config = dict(
    n_layer=14,
    d_model=96,
    n_head=3,
    n_kv_head=1,
    head_dim=32,
    d_mlp=128,
    vocab_size=2048,
    activation='swiglu',
    norm='rmsnorm',
    norm_place='pre',
    norm_eps=1e-05,
    positions='rope',
    rope_base=23800.0,
    rope_fraction=1.0,
    qk_norm=True,
    attn_scale=0.177,
    bias='all',
    tie_embeddings=True,
    parallel_block=False,
    init='normal',
    init_std_qkv=0.0463,
    init_std_o=0.0,
    init_std_up=0.0463,
    init_std_down=0.0,
    optimizer='adam_variant',
    lr=0.003,
    lr_mult_qkv=0.5,
    lr_mult_up=1.31,
    beta1=0.95,
    beta2=0.99,
    lr_head=0.00638,
    grad_clip=0.5,
    warmup_steps=318,
    schedule='wsd',
    decay_fraction=0.711,
    decay_shape='linear',
    final_lr_fraction=0.1,
    batch_tokens=[16384, 32768, 49152],
    seq_len=512,
    doc_mask=True,
    train_tokens=114900000,
    steps=3533,
    dataset='wikipedia_en',
)
Each number is 500 + 40 x the weight over its row's rms, rounded and kept within 0 to 999. Layers, rows and columns count from 0. Numbers have three digits each. The size before them is the row's rms in percent of the matrix's.

# layer 7 MLP up, 128x96, rms 0.141, rows 7-55, columns 0-95
095:469417531527514553463502419587434460515535505459500472570465544469467543460501444445498451524568464517497551474535506442518501546536520533567503470484480477494603522451428487479490528530456521533456578506501474493470421520553512532488560513505482484462473531516487500476482476499476547401
104:579477522508490535555535479518515479502541532495459514482529511482492532431405498448493512550490521511385481574524431449462583448498440460496449580579471475553510436549505488513511465504524467517472542553486471498439463435521450506492445525578476516511525485470561519488506511498511549475
096:530515474498466574485514554557488460404447481564547498520493450496555409516385464564501560486488473526537501450507488520520455488494567464504450540515483470528449492434510508510556476511486484568561503485507477542469480497552456519573528480484435490526489531570480459509524497479422562519
100:499497548545479421492440585549486499490526469535488437449487447468482569535534455607541486536518509553529472471515547515497500544551447512488494445500562446534548495380546483534618496477468502512471539466519522472468517502487524497460570519484517490576537511509515532543515521482455509513
100:544440530473540484611434541546472532484525608470451555471484524448526505498505527535486479507477516484470428501461562483620507530493509514371500501531526550535542485526467490494494542524465521502525465542486531561491462504518472498571475483477499493530550540522543478538523543510556563525
106:566471547524588476529464470500514492526518378530519466437549497505516542538545564494492519564492504499495491611454494511434494499507437466527423542482442519496548497504469562535567540532547486469496454536535518489523546494441440467568496512439517462501561547483453497508497481564509493483
102:505502488519420511512494551522526547482531546569594477486511495456596555401511560521510511476541431492440462510481524428455504409565505483485419476492439501468467523481499517515492546514515434511601514447457496502474469538493460448458504465522510542473537498546523508470464559521509493480
102:520472501447482495526555578445476455455514497520477522538443435537524545489479429509439507466527487502563525549480526525522599403523557545516518506507489574531506484476550506549569571548481562478594528514518513506457520530472528475466483479481497459458511584527454445528470482514542558491
102:527426478489472434437453486507554518479450502571547475456559522480529466495455478537456480456482497538465437517504543431547487463482501448489456490472486449514396509469580502497487504487481517570517488561489517528509492489442612515533574507545508498549454448532493505573532589500516493472
104:562458484560521446518561512456543452467491537512524538466479537560470512549511580565524497485454518461431555546474501499525559499550498478487541517563529569497488535464504422535451452501431469443502544546583485553448456559454560475454448526511497472498518512479531515540536549541450505476
101:537504557485582459446454483482481486533499533422526525485463510532510523495505568494391518463516493492463444461547508437474501488478427452481496479515480449559465512549576514392512507563469444516495484494561471544563462425469534515430484489516492497505477502418557491469483553500458544498
096:582489384531485431563550456505474535521500454446488540520455560502594453479465545475487438518491434472537508534472500474491488518540506569517559515477526469473450527490507465512499525482463533535523439581568539541553526475524469556498488576562518444450498503460470519486513464528502489556
097:441582502491475474556500570544498449529482406498558467481487563463550533493557517486535529568535509469557487499501464493496496493499487510483441458460464492504468483499480564470481563522454458494428424561521527507466431550470455517497509459577470498520557584445477440475506497557487429529
099:508484522499533543512475499419542466583454561512456504486492498522449538564548508467499515475488519439520518491501590510612484517555421422480515516431470596454506482556492483546494526527444517475479524436519552504539442516506480538504468464499512564514533544494468495432521522432523558511
102:525486468531507515543424525389538555467462513483432601492475496474502469510470487537445518551523481557530554588515585498542533494489526550517525473521509551440438499478458481486496610511509491451515481522545469464586497519546484473514529508534508537495486509528501610486536477471513463516
115:529526573480441474504529520472507463438487522511487478491506475500525567479527492428442521464478484581507528478447500478482494472556486530563421547542517539490523528466472470526588524457494504457461533593531526578543451479445389540550452477550545517482458486528535550539525524547479513448
098:472503447480543477475552439492529587504473414516513473440508569484499515482518501487504559463533506473463509501468438569534499490461590451503515486466540474462518544439462566480517521430491529498601543523477475558490506483488492446501602401518469530479504522509528536481483564513429469518
098:548412488481489507522521527556475456570509524468488517532560527507528500512548481521494533342544507531456436534486543535413500507421463504499558526493505456536560483510546436500464575523502449450519535529461508557505487552465537518490531546456490421511512469459520543518490542475509461498
106:494508603476516505483546524484472477515541466493425499401488589548493436593523483577545502514502532463495491500483573528496561568494458479544465504485540484440519504555538487485485478571467404507556429466479518519443539497520522526451476475492462516466459515456534450470491456528552505516
094:509508575506528491491509491493490442521546487552533526503519468570418450462547426491470580491500429549477498536527431486497479485437495521450496441426478510505470523531517462538534535438474514481497525547550525471481448433508389492497568453583476487495440566453516538478533503532488473543
103:529553529571515444451463444455502544555507476489457529537526522448490523542465517468542536468473483553525419462462537493485498478466505469574516496524491499575516569597496528546498462504527518461438445466508496500557497492544506541453482458588528530520445476562484424567572531514537553511
101:421563499513494479512498577516475487433428506501565511487480573494546452524546543522467490462507523439499529492440497515543506517428540534440513509556461510501433486440528481447525482511502489466518506503544542474530511483441532500534541507453451512531488446412493476414498577605481424505
101:442497462435546486495433489505519534536520483562444494464556413531585530535488554517416474515562570511425476459499551514526525485531520521441487471466437487479445553530551579504532521550521585490477471507480538477430556492468574479559494457517531487427499513510499487484486498523478487497
098:507479463461539494570497525502532491488582515448500565506519516494440498457479449523496460505474453515442450558498410465449455511485512498473491471500496521501512606464418523502574518477499510534541550515494494502469498548436489491415500449540436478468494480501525462408586498442526534412
096:514492446408451571493489544491505512535512526528509562479470459529474459546544506482526509539556518514519561471478501505496524455439535560482484417519484511553458495512519545507478434480514425464533411467437454499453447536491497433499523494496478527512594465451533481602409513498453515487
094:452589549558423489520446483502438512469460517517507543502540455523496505388420435542460528489530500486517482455523509524543447499480554558461473523515457473450566555509488502450498585469563422540462516513515449493467489536502532472514503520411486493489514557528483466542468441528501502548
091:463576458485523442538515489512438470473455511402557520499503531435527536527492475518416517521511553459466470515459522531427528540559528436498455368534500504544444527542486530479469501435513528476578498471511483443501516489500482524522520480587524510532424544526515455491523520559506491530
103:479483498438443480478505532457468502477475473595551510497427384537515471493543548443513464445519531452432512522452503521540442615487493481546495574511457457460468480520508486449551529447484538529477537500466453489466555520502467511522543550487507468450525515425521431512512466542505549486
094:587474614530483428499481593491547471511521473500458424535459592510501533519562518513526535420464481491457491445504511498477520484492457525488478463520498567501453542497478512532548438470538461554515456485493555507488505538525524516554488469531445486511493474428494465574444507512513481400
094:469545485427528519501525524426448481493529503552466540511461426555569497472584476480442564530520519491493480495537523514574506487507497467473547556489511460482449404554469539501511511547496568459456494509490525545509503451541507499462439571531598532492435525517492491587560520506496520445
099:488493537507496490498516497500503443500537439506469441483482586494448554491483450474430461532456481576572476518462486520414494512414506531532475485519535461516559514481489484527461414490550503492545460547520451519506491530460551478576494419548449429434492423496476547513524467507537551435
098:481521479447435496527536511480496515461496491495471496545578494526581524469491566526538555521505523505428515569504447503460501492545461460473515469544479486548554451477532540590441446543517511533537525484539556530454518543448465496520489563554495483627509458405511445506453487533486471474
095:497471551499480499444537472474534406462500445556490524545517471489474524506517475467567517522488491515512487508494453566535493480530499507560537455483401447550454522512568474521516475510506606539493557475545538469507482559567474491482510532497499500452532493535531382476395515455543507568
095:468519458482444463488457442550436470523467541504477517464603496421564453481558478527513433582498548510456497534443430482549465472492551532484552512468538433527517489535514553544528465560531541494530533494517526515570565508531523459524491521468496473481503540593491527469543435486535467527
095:542445452471457535547497456477454504462424497496498477506534522500458524546536486455509562546421537495459521539474532505522422599474548512569426456507495528417475395496496542452465550493516478529483487551462505476500456548506572502509486496559521484460417487551548459541491479489507472459
099:475487497558478571536421429479390452504452473521539468543510489567527500480453450440491446497529444465483475489464470505507452516453528459480511544506517469489460536535514523476426475505527541485551417474539545568440477498425493482488484477432556492501476519561469484467505476595476556488
099:568487510570438486523509538470510474518552458452517462551503563493531531455486498528465446481506549501481472506392463481500492430444437555507492503525419446530432546526450514503453497469481527445456558553488509551598543547460504452466515531545562490477534510442555460527485470507523531487
095:503495482569535530499486577517479483524484477502491491434539476495505479506505505503486589490462417517485450542514436449560507532575543480478498445531507569456468542515492456589565473482506518526478456529564590537521488446413502461463438487496523531443476564514501475446489415529524511553
095:477472497573550491492502534534452524522483499442447587490478505489573478484530552536461517595473468563547515508526522462491483514515568447552482439488406468472480502596469539525561481498495460490573468513495549519545477474525513498478469558527454500457539557473532539475514436567507470576
100:510464555430483548470445514488588535507565553463474475393475447487463498482505504526520509489464476580487515491528556550507567444566500517583527494431525485499500557564483485520534532553519490435524451526576543534521482532404514482487473538523518461507549461505544524460504512527444529499
100:531478479537528492481458463512566497510459503497525513458492520463472533537525474534504424588459396606504526483511544490530505493497534478502569429480534520458469533488559473461534516528522508489507504546477503532529527579440567459446451547498502485504505493556470433552466402399521510520
101:474518485483475492553452473497547498564527494478506513467538501410477509506545505563451556449419583537485527461586486490466456544537505451494435428532507526542475505519550516463489546521576532500408515466498451529477420469507486442511510522476581468525530494515527575530558522566507501504
101:495481453531547478540401458536529582557488538466502521510468506529486534469578576473466468491519546510514447419444511553453519531406480453532514482418522477470540548554511540416517490494453495585500502508510472547517509484464517475495552564487553478450491497584525487476480466508524497536
101:404508524407450498439473562559501508506514488473482507489536469509498469459460441526429525460576461488524532480502547515511444492457477473521485491531508558443518469438559566514502429483475491580484510458449482446500500486517451525509533438528482532445527566510535416497579517540536566497
101:477512478503449513549551548446571488533530469484541442489512524501524480476480527472551507395567446473459461518519489538407545514455552423570526509442466491587483515524478529439518506520495422580508523492520548519422476527504442534535471437477519467519551517454474475534452510465491498506
092:475412484506524520453414460552513454492430536465522498511492519491547510559581522471494513446483460414447466504508535505549464519532535485504524569519400438473512484471514516487547470532517499564477581519508589517513591456472514451543473528500526507512498441531430462538515509522532450483
100:515467506520465498526554513556522535564525512425463549491483441530549513560429527531517430520471493521437449482482468467431493483501414507568509518467539529518537471449484443517500476497474580472428504429443547494543490443518484419466506495552540556447448487474535446514546489509553508443
102:477531554517466398441507474484477538500521448524485486499475526431546521491508540441531457494520535442535519533553549537454550495430465530420509559475505372472459519493459524471586499544505560523579510492575492551550508493516417444453503494491527561496491523505498504492500465469527497499
100:539450577502442455401456454555488510513539529523507453477509538555468501513491491454471455495442493448470550517494521495495415554470506479555474551506568502502574567544422535500524495456597501519498518549571502505520485508464532557513454475465520492508507517554565503505545524555570450473
# layer 7 MLP down (transposed), 128x96, rms 0.106, rows 7-54, columns 0-95
096:494519470529530528519534492503523475488539496479616536450458512528455510482554540514462397515521528439478480564513444484465477471494476502496538526511475480380477519498443457566487458510532471470530479491512507517380513531541524482531546491432501478528479454507483566462457458583559511563
107:488532518486452593476467502502529536491533469446517468489517459555584409492436500432492532519484470543476489508527481450494518514455515415484498506548517557474392529467526529454461458587495550491434456516558452493465425453481480500474501513462454524401554458483507496527534512508494539499
099:493458437553469444501524546477518529463596468474540481419485523469499522420525507534512497450529527527507474524547448512490560507543548486454527490503506458451499497437572539539502497442433487509530476474435438574462528524466542472463525458543523544463457456478406557453497526456519448450
096:504536606453557533502540432522499480498478491458574519478436522487484538483539450471586534521454462556455464477448407489453476510540517501474491444557497562458516506547557491440507517516484490506494458548460522549444518504497494515463556510540544572410534502508532466495460572486441520491
101:438557552499544509534514543435536520484520494489530521588493492447515540484514587481549526520483485479495580461475499500519442464505508502531491530509511525417495497526521522458433526459459501530457432450481404523546495508507568446518555453399497547495508486453529477470430502449482419444
105:548465550459489463586470521472457458489591462520508513575488493476501488502521470490565502493517479429479477558462502494514481499544516357492460544457521461528490526486551501517468568523505486448428503513511588444551448480538512480507452490493504503513444467447533463557587504502516558454
103:459438478531516532552471522514555538565475530511454514506590480461532524457496509486467472510479552583477500493467515458505530431480433510464574481450474424413474485424465541532432536480517469473493576441539499556505513487494446498539561517564498489512474516572511467485521511463532557569
102:472499438460532489544522524494483466472460536546454543511494455482498456475539437493499611517504503550506512556490531491526540486484541439484504555526510470525474555419486435474526465469421507577509494454460570531586567548437467479500512526440560579522499476521511496444502433446506501457
104:564466504491582465570504484442473497473528479525463523454437539480521513461594467509479423468473453473495497507430546612528532527445462534451484555444510490612544452467511537526437461523533496446595537485487442510505509462553478489467504475466504528493534526503506504534491463507500509465
101:501479526421518477507522513522454435576556568474483523509529515480493428547533482452503476537581596522540506513508497528526474490486489522593461496502488544514471498491526480515523529432443536508439612522496532472530490403484560476459472489459410527472502503534532429467495532548490471458
102:493458480499521563472518476497519491522515431558456458486546539560568555480540467399439459476421500467435575415498507465495453519473508562480487512477472454518509473564540532459481474474575460545502559512445525432501556469506546483528523512501523502466418474474521474443510494529456452535
096:421478543487508518547482502493495593474485526471543522503489492472509526456518544473474558525472509451463481461505580503562490496469453539497448572542568490506454503521502502465467538489514452550553529569492478466434576457485432518531550506451478591499514498483427420476478590456461469547
094:453510572499494538564470555446513479555496529495523434546490535512478546473486504546472492488511498572531518536496483505458505518508458518607491556554399483510580530463418577515506566536500478535515459447482540478474513417533571551497521463486484524579501453489485476489537450458444492494
101:598513518533524498492472488458557538505521526486501480580480573433450558543547492510491468438503551467512474575515471548520571483516476482494572479504506487484474485488499473569451403446471539538397479484518467474500498532495413464520501482534557459479473527552533508490475571566493554526
104:458461537503548501504465541514551558463551492458521496436453438428452513460498487502502519529493419425536505506515535511511497506562508619551561477455552494457544447540577521443519461486515570497542559561475513494424482471536487499493515488471508507478535538522539588551470495465521509451
111:416476494548544481473526438450495492556564476438499474454538524394501519484491523441452471513512477518505500518506440538480498480471462464492496464467498507453482527494442444496500537536488545524441468461495521499479472473453532444570529553358453490558472507503533485525446572572561518496
092:427603409482526539485525491487479452489458512529511431461492458556483575447429490512510560553563466487507444450531486517484493478493492513509508529548544497465443490465547489455501527479477541481504494461498550488574539538457508444418502456566523500499417465502493519517564537513554555560
098:504506502541518485459547518495556449381495546499516458461440508549507531533541479487458545514523575570418445451500540475531566403515521476478513472457519450497501417478550504531494436580550477503496536504479498460493513513487483506481501455478455542475448443456440494585488457482524531533
107:473505471546500527461530456508515460501425519529487540465498525504527475471484511522482457441517477505449483564547487549430528571429467590585500443567485531505483431439443487540491482551470452478504471525469522452594447469462478545513499509529490464453559441475464482526558495407488502475
097:541471498482479493471497552533526543486431513525447565461469497529503446495467449553538429491485509424547563485451497540470592514471516567514511545484437523545512539478407451481462570534522467555483419466547451517552510522456483512482494458517478447459505577466541498470543522494451453460
102:531486504510542487524473480474500492558479482498544563561531485484440479477600527459526495485426451556462620502515501437511468558504454479473501482454500512506511455524466521537501532434463478514478424442524466460492456477486490427483490477458399520583451519474567478533502550450537546530
099:536423462516541528503468498509538554539526513512497588528534467482456485505544545474446540536460499549504528508471445481449549427479497482497428420509495499474466515451434463535468486540490456550479541496502577501506487562466444509546499544490549455511486553480464489506503440519577612585
104:536508505423507481537474518471506470508484500576477501480461418572557528516493463492454512534517540511530485409613495536441432545537541517524481504491501504414538468512547560529487599568481480503534516540469507479478508547514500541470499526466472482502450492533451464470540610550479513546
101:464550452505495587544447527524540543580464540496516528465526524520466438474424477522489570492543491502481449515487522441536515457532463470595511533493510453500523568524486476485549542445546490500528524461502565420509507599496434543495451514552480532494564503454456470486519519535423462505
100:514539503464479589470503546505497471521472556521495519500451452553408449488472511491486521517527478502475497547490408559494573501537475467500550486469590539478521544518462427554472438579483569499528507513451514419539554457470509537471483536534448511563471427530429507494490524511560506518
097:544468530420473485500496554501492532538534539462481426480524481506464474522509471454501494537523459485490434477542445528504455530522484442560466510451524546600576484510460503496476440454491468440494562508491467484524551504527494536515548514535522503577556524545598599441471499572511468555
092:436455456485534562533567534507444451447478499513526460488478533467573544531470496483514465567520484552512523451476454507408471516492496467474460527496497470495525475461517528449536495487514600503502509475558488601516521525481484491505445496561474504490492535521396433500539419390522513478
105:491521462506527492513526584465542530468528590543549530500503538513538521485479511561505490573546576492450501483555525469514587483501418491397472516496488506575526455501548514498443468523475476491502557478531495475513530442511548526538522511612472499517442418457544554534461549503516502525
099:438455487449542476518587527523562503456523515406516478500482561517493497521542512569492574490467453497518593500469540565479486446460474471499503489499425582534456463474540488484516461436461482535555500425472517517515488465569552547535531384517489485496513488535498475513492510514517445545
097:473548562470607493468490508595561516521490560519423465543476452544487447522468485499464576495508520515529507457468532491440470475518524521567488468519556463537481467500538521569466462529555528492461471491483549483466501491503459496546470477407499606444445522513523432486438495466468529506
099:574500534496454451473504469484531501492389524467572503555495558412452493535512455551474513474509503502489533486552430469472528470511517487504527523459511506580453491467461537468408475491536494384519440483491506518528504476481560530550480512508496539468469517479474624550510543490491443512
100:489535442583511574526491507476532460515457445468452467469622482463496467528465483484570528461494577518500547475583545460500490546483471451539447512521461529547535413501432491513506470426512560527546541523493510524535483514467529536515484464480493541545458541533438574500503512487439524475
096:518493509425479522579478500427469569476485504487538500544488512527524526497584500468517522478574519537529456480434523570567477484471450490504562506530508462505479522433501526447504539599476497461470451456547493469425554533463509542478599545565540463505477573538563509465503512486479500538
095:500454469513537512456474413494510417560440476581524487508459504592484535501530476445492441457548469488500500510533469494488577497420519520431527365474479432498463474501478480481488532420528535505488459528465532439511474535516489578493496473565469481513525500476547465489500502495571516498
094:464407470470448503530519452466505488471555460491492477524537455463486516467464549498519620432494461535467510520524465525518470541521566530438497465513467494470431495482479489509496487456563555501558499485577471486497517387532492497487500515463572492515551554477479506436507522592524410485
102:566491523483525507516513406509499497524583492439465469565520450435495475546557457481530448451533527571503558497470445506529456505516478561544471516521512459516482563482478495578488460480440507528431445516506500547534536505478528463547460518413477428478532453450458525473526501543496570432
096:555472460465525501472492450546491481489537519429558505497484497466469549491513445503492467504579486489545492507588436512506509469503483549439448475479511450382512505490485463510497433527433507468429541521437421566558540485480499471410451521421466480436470506491520466470453522502526540506
093:485535481504521515486504452510531533468474490500494535519562565502491534468512445547506458461471598550459508439608549526469459495448451504461476571550544544506498485426545543506458524430521504510507493564523496472471456596503540470554540492536516536453570483488446511484549449501557430527
097:465486488482499446506499530486454529478464501525550516437488463488545522457491454454638434530435485477491552495538515501493553596441516562424506505546493522547446529445520470488517525456542521491454544539471466424506511510493408498471506478544561483457438498507461453532499539523493568529
099:481495492532410544496467510469465529589464545551494544513480528511483447552534537550517481480562475548509582492510482485516466517424465534448499545466531457525536557523527552410466533498502416469537599475466475496545501482429478541528455475540480439498457511476557500497448470476548501440
102:549496446481401511452490474489474499494455530464438534533550507445435533507417466449526530532492536506480446454515504566506493463460451566473572549449512465490565524468542509618495545502507546431463422483442491505551446486527469502468521486527532483478482467528504524559446503487503515558
102:599499531508475462552515468465461502553496507477442474500532534472523481492539476488466568540474585478493530541558453518590488537514539497467568509513509378515492482427516460526499482498479438579525503543465494542497499514574510473457538492593482479486512497507474536525508502506576603518
103:488561568497507514495481530409498547517589456454435512480516472501431505536394536523483488472508547534503514500526538475567427534520478558518529515519504442495477579499472514458456485468483419524505509592484465501437563490439414530538503464479489551462519517481527482518558483466555490498
101:517513459487540487547557505518541539506495523460479456478488519493505522469437472460541488467465474455555483541474478542394448388545423492416529495517534525584502498540531483591437447468487526527530495516490484488455523519510500510567448413517559497477489434454464467470484482463516497434
097:434561521580551544478545498467487409473472465533464528530468495510530470516491550481534493491501496502522532462426446512492504464538513445511470493520396528524494491442460517540478506497567613406528516557464482480490572534463505466486426460545485461489555506539543519540546554450507489527
096:471508483566497443502526477502503486481524447495520546504616472476556522568593560473519554504481539446491530476605522553505472499434521503554520493467546529490489443542488462522511530507482549515516549518491454463534496416505463458502435409459459474503495528498526481565485480596543481497
099:591488570469481511530493486564477465522450487459514518522456475467453581566514504549569518567480448465509474520572504502502575442475470535542543490511582532483498523493480472500487487518524558502463447516480510503445543430546512512539547474396488546438470522452488450555521483484506587480
100:498489523524517506440457460490499518458518518462554543519474507536455486443464498479475484493485468557462487514562465509499544475607459532560503486388576587512449510437532444470458534523465476454451499484501478489543542467550476568542555466493420424482499461485501497440542543506518559531
# layer 7 MLP gate, 128x96, rms 0.147, rows 8-55, columns 0-95
104:482517536441455526511459555416523617463495500508505486508507577528514494546525523517474462505515558452575492423545500530552481529466510465503450569528441547495457422484570565516468543553492540457507451446512532517479451485433466503541489538537517542503527427475470487472536522461496481555
101:489524504458465499467506563526489546492422491516476528540502486495471490531446441529504500503450492593410553479475548409436391456503531526470552522462466516511545451516488515536568504516610515528517475559549514521497546525470511425470550537504478522554519466482491494488549454566491503458
101:522457485515466468543459576481541530506473495511494525477571477550476449495458479488503571526586440496570518413471507486567547496456505566445506515493503532452520500566493427494471505454472481424528492516478502420518536469423508539452515490553546431472503507544485526477535495612472489469
088:492492533508452408468483545542486461516461496515431549486521549448527492514518550469437470574485505482472432527512507503487459521474473509436436473518449580484426525439527561403464567502529466569552571478503448507471544513475476505523481545554503499473481524429466412519485500499512526542
096:486476555478519525440556459526538437483547502450500466534544501587467509498489502544550487519546518535530468498557523511488472560506495515531510517490487480510454477551563469510387528534521578528517503455470575476520445487483500408548558511534582415537528470509462511523573422477485489542
102:494514524533502568432482467527523493516475533546489492469450400549493483536477517442489492440544555459418401503479495509462466493545460493535500555466476507490458523519505484386477445537507536457560449537468549483464475483528470499428522493502517438544519461498432478545521478395469514475
105:501487479528478427496481435594502521496471487560584535479518444461459514536476513490494419517474586454468484460450475499557499522517530489489481469517570467495512509422497480459501475466486490538551500534449576523480513534569447569462444507567491444583444511513467462502472424466478523546
095:494461512506457486493520540490461498519437507487464505533515482550541486472417454528508500506524467472523515586469454528514453505487508490490537516518503417503487555497534539460547497461440462454481544459443511401437549534583507448443482507616531456578454552535444516503500515420517462469
101:579470479510467541504545488502535516467523482571417478457478555530463441455498522494550554534495538416481541520531426420469518562560527538489509540529492489543490485576522490460476508468535502446544466522415477569488548513520494465488474509543541488514553399509470524509530447532420505503
101:503484468504465505480540530501445505500479508600484604461622472493501503576513497485463515569472545550469473495417529525511443527528469465479505462492524484498538495572478482527507430490502454464499538522484469464514537430448577489462502472554556422481469490471447496456508456593501486503
098:486429438535458568482487483538535448538485481514461529563493467550433465518472459456439516572518533487418533531527462495539487520437523495457497527566429502500474494520513522440469507492467543462453504496557527528508475448491610464432512507538564526466588483437506547505483496468494566465
095:429496539509428519492571572511507546602519456502497488492495521505472505475474499477519500522486451428442522541435517553547536525526472465470572555483506503509497498562505488472491513418549431540510478409549485408539533448499471564480436505533519473497584453492470507461488445519515536484
096:576523493469484448460475435514514492534433506527509446492437488514482457503497488481455568392519475542527551441467484557479462474445470459545482531489553481587506410535499490487458467461531494535533466519483475479544536510547594470486571456502515480501470488553442569562439490460504483519
103:578582515506491510528511471562565531507489575425475482517495506506568492474485447501530510494477598479449500499515466475553557521496492547504519539519425455484550535446540596581531504512487439440508470513516472540501504523486574497510465477601465438460538460523482483461478494434520468498
098:532558510481463499432504571521549529463444488498517551467410478521533486471499529513536552518445528491511532487547556399519512566493493592465530549495494508556525460578538549528520492501563483420534518509529509507586522520465519513486506449550543505574575460461494500500563452510462478490
096:573490500514536457534505503556503537488493547513498540590486518472479454440562480547464552509484552570552540493472539464479518522490542574562503440543424515457520493473483558547519441581465469534538587497496442472471453430506503511543495533499487423512572494447471538488563469488498488494
099:438541490518448534570537470502514501483399512571557447490536524546443516461447535481548517498560488561452550497479532502519473451514439512512503544493542429485552518512458544545575535502484544520473549532487486529510596556481461470525487468486556471476527498519497522437496401454444458530
104:517571507515466526460522509528512457496562501487493570529538453526525514530516551538450499522539555465507497497562515431474477629587445537523527549564438510550574484538513559461468496523463441458464486542517449501518547510496536495418527536535541518526463441531478510537483450493439539491
091:483414486483493462524510425448537554513476525489528506411503469532543478550530479469499495516573532508476517515630514474532515525472451406511495515554539514487493533500533462510467524527458565472583509565544430505491432494443490445543463542486489496539474464492481437440570480530504463483
116:492485514500401467503503544496550484485508438531530458437472479575470550488533535456460509540517551475507509509478537561533510559453498503492470519500457439468574432512488521527470484518517490505531512500537550530576510510408421492473419418535566401521532497532436506466476468497555543482
103:456512499416518531525471482478464454482482479590519531507498451555509451471530495514507471525502475551451491467433502593540484589487501508489510410558539498502525548466478566469500496558507491496554556483430478475403505551537483521421471414537509513503470454515461506446492496488420474531
090:506512589543541467518489548445543600415458515496415494498478443468568505530454477489460465479499550539478501490484521515452466515492449508517444574412424560540550519487582514512454495555544478429512539528467447556464499497474484462537505448512486563490534481478503530480501496539505520467
095:482478506522527452453506508498495508532537511556421534461526567531473546547517450460495495506515526564499497514515566518505395542441529499503467550480411473433549515487529535516534506553478497556520449562457468588523472453450526443480509462549492492559486546565578445491547473439463494490
102:453519560515526477496456565510456554541430387429507552464490426473505462582491490518498488513497519486521492494508527450490512501411537489525506519563493430510564550491546517504556543544490452517516511462463520583515543470414565477495491500476508458524565515569498496467486408489509518493
102:507488528481495530488462480476467568579462500465484516488525472562450487519513574520447527430584467474543529472501499537512462472393483477474517550488491487585476433479445530489452512578505524507512446515478567488561549473516477482507494485527462552481500545537461442385438534474493443523
100:458507542472532536465543534435447565543490542549491435516432453487475567477590533500466502537541494487466440455543463511561488507498500503441516482507534540521512564472512538405480458474528483504469487513497529503516535434527499512474454502510582499484551474475458525495559554434368520492
105:481481469431477480442538507440542607557531544477541563501507476468462505566511528490482447579508578495509517541457589450556515534491510501495464472512484491532530433511461542547440528508489511505507534426499504521430480460537494485480443478498514466407522515509446524452472577446522462546
101:474533532472454535513484552467529488401466498544505519491445441506475455456531408493434520432525477521392576463490477538551473523467548580463532573507453532431497432511418503543565541482452536441469464516499471496494480483494466486483529524542551539523520487481489549480506535524480493506
084:558533510524539434476452483479453527515467579471449527508521472527508525597481530490557417477448458502458464521421497486508477520514572468509536513521564496535534461498535565490466491458562534506518531455530543445553491474449492472549464524508510572582497396475493521473498490494490592528
103:484468561535460501513474521555557499492472532461521480536554499464462490503464469523536499548529461488532546533478572451497431470508537496424453490566479493512528529543471444482539503481582541490551557486470559426515585464497477501536501505483551451540561452435395566469577525504525500492
096:558517477460461474502510489536509549460491516439586500560539494499480473499444550545554553543496449553459516520601537501531548466440444499566475576494519468511452464548424466481512509519538505446537552470444481469450494533500448482463440542492519534593507491509490532483482547447507550442
090:531509529511531434495422572533504444552517536426442539500489528505452466467504537499472550447475531539553472554554489531511508551500571519479512502570519522591531491496504526490497521515526456529505518484490501495601522576445385539478486502465454529542466481537547476460543529463553431505
100:479434522466480465528511505580530549518467492508490530500516555539447483476457422561523565549541514479496516496518498516465473561503579515504494502505460522442551462500380512517543488552559550515596479507440478506493483492592460432454512545511488530529444498528517409501526445493515519549
101:532538488487442482438443453508487492424541502542485473545512498542530415492528573451483569504475519423532529547521566464492474516535507575463518471532452477542518511573493495501396460469475487534555539537533484496556479569507429474469553487549573523537508492528410538519513477484499495478
094:568513459481534540523536530550418507487472491509549511500481467537497506486540523453445511474531446464518472485517517544451521513446523436550544517588499530419482502480524537524472558477602433448547543563524464442488546550472517462481464452470552452471505435529494437472467593486524508485
097:563505494521497544474515462470540550463507573568574418558472422550499501544513535460534478464498486516491488427466488454483512448438522550526436588523464462543463466541540527478429540525560478515452497476473469540492551478492536521497488514525543521488529431476528532479446539423421496483
094:498444550481487533516523434488538465526453483615523497456504530616480498507499452488547499478457522499505554545479418502546513504467513518490552557447468460495480537501511436499531541473546549525581494594489520474486570495455494480534436503498517481581523431507523547485479558562536468506
099:519446539507502537550578499528524522504486542494575479583432591553489549554422485514467526484511539480557526448489518475596486519394542512494513507463534501507535442524523511476537544458472501475512558447518483524469451456495523543448499494546442512497559439469517479472562493440449519501
100:526482515484491515553527528451482484485481441544405500579518506519460502569592536441471538532531510503519608496510516541502398457476522526524484509503479452515477485471489569450458574463475432577510498444458487487484526436509509511489453476533517451516526475471476428461471519508537580459
105:543408531438464497468539448486535566495524491522433504448527460478440541509512554473482530562535557491454480432513522519448473502476525596514449545521537553431456545448502481385484506516481578509514474488487470530482483482559544493487536421552534467500541512515437492503498560513480488491
094:546450533441541509465466479455550481465505553549520513466487473478514594523525483563446532545533505526400584556530516516508531509504503448429467496517513562513560509504518481443517538471505477471480453529484509565545511556546463434560505471530526441580565537530496531503470453450430499473
091:500503497546469528488520470443436438533429478453562497456497510576480558527552564473577408543517535535490505427484472489460463466428548498531527522458455454561515472517489541556474494547485468501503508454505484475483502479468453551404475529466528468465565482529478495506517421442437518526
091:538496532393548475503509513488566537498445459488486465520479523496514527534516491506469536479591555479556476524508465461403531460512462503526470558462522430499562541477498556444506592506525487474497478510395507514486521546506497522503443460550513477477487402536502540558461559441508541533
095:536499488516416476502589578564437480536541473506465569534446503506586495520491408515512468528515497523474492479468527467540505538485450543506516447499538503474546533565532512527537587521462497508479512525483460482589453550490566515531527507554551460515515494415525421545478562488479491525
090:602477574505492461477484470444518498521481527497544502489487529512539493535471542480542464486583468513463489494491533476506509456458475503530496463597470479548506490576484508457572618554443480518528574501498429506530531499477537549453398525501507486478487471430541492508524534444466431458
097:509531518524460384483539539517558555486450575470489493490438531504478427521504504485514583461487465526556496457498484551451441501480447511471481454532457526515471509468482462420449516448522453480555519544558527543543461565484534513520478503530563528545512557511468455486511402562459483523
104:477481475488533494524462490553514548514503491492516518487549512491479534439470536577578544541492435456513520512544519507509453458465510487464578549502408486467476526492486459460488468638539488498583542483478529546457524453502434458460448461515520501525588453492459463448467477452490430480
097:515465523507451464481545532545504503456425499469427501545570493460455515512483472504512551474508512559448431511506597594503536520497480469453480529493468456466485474429572445532527497520496561530566526467485506446500535442528502495434558464483519513468444486497433490443539531495612505508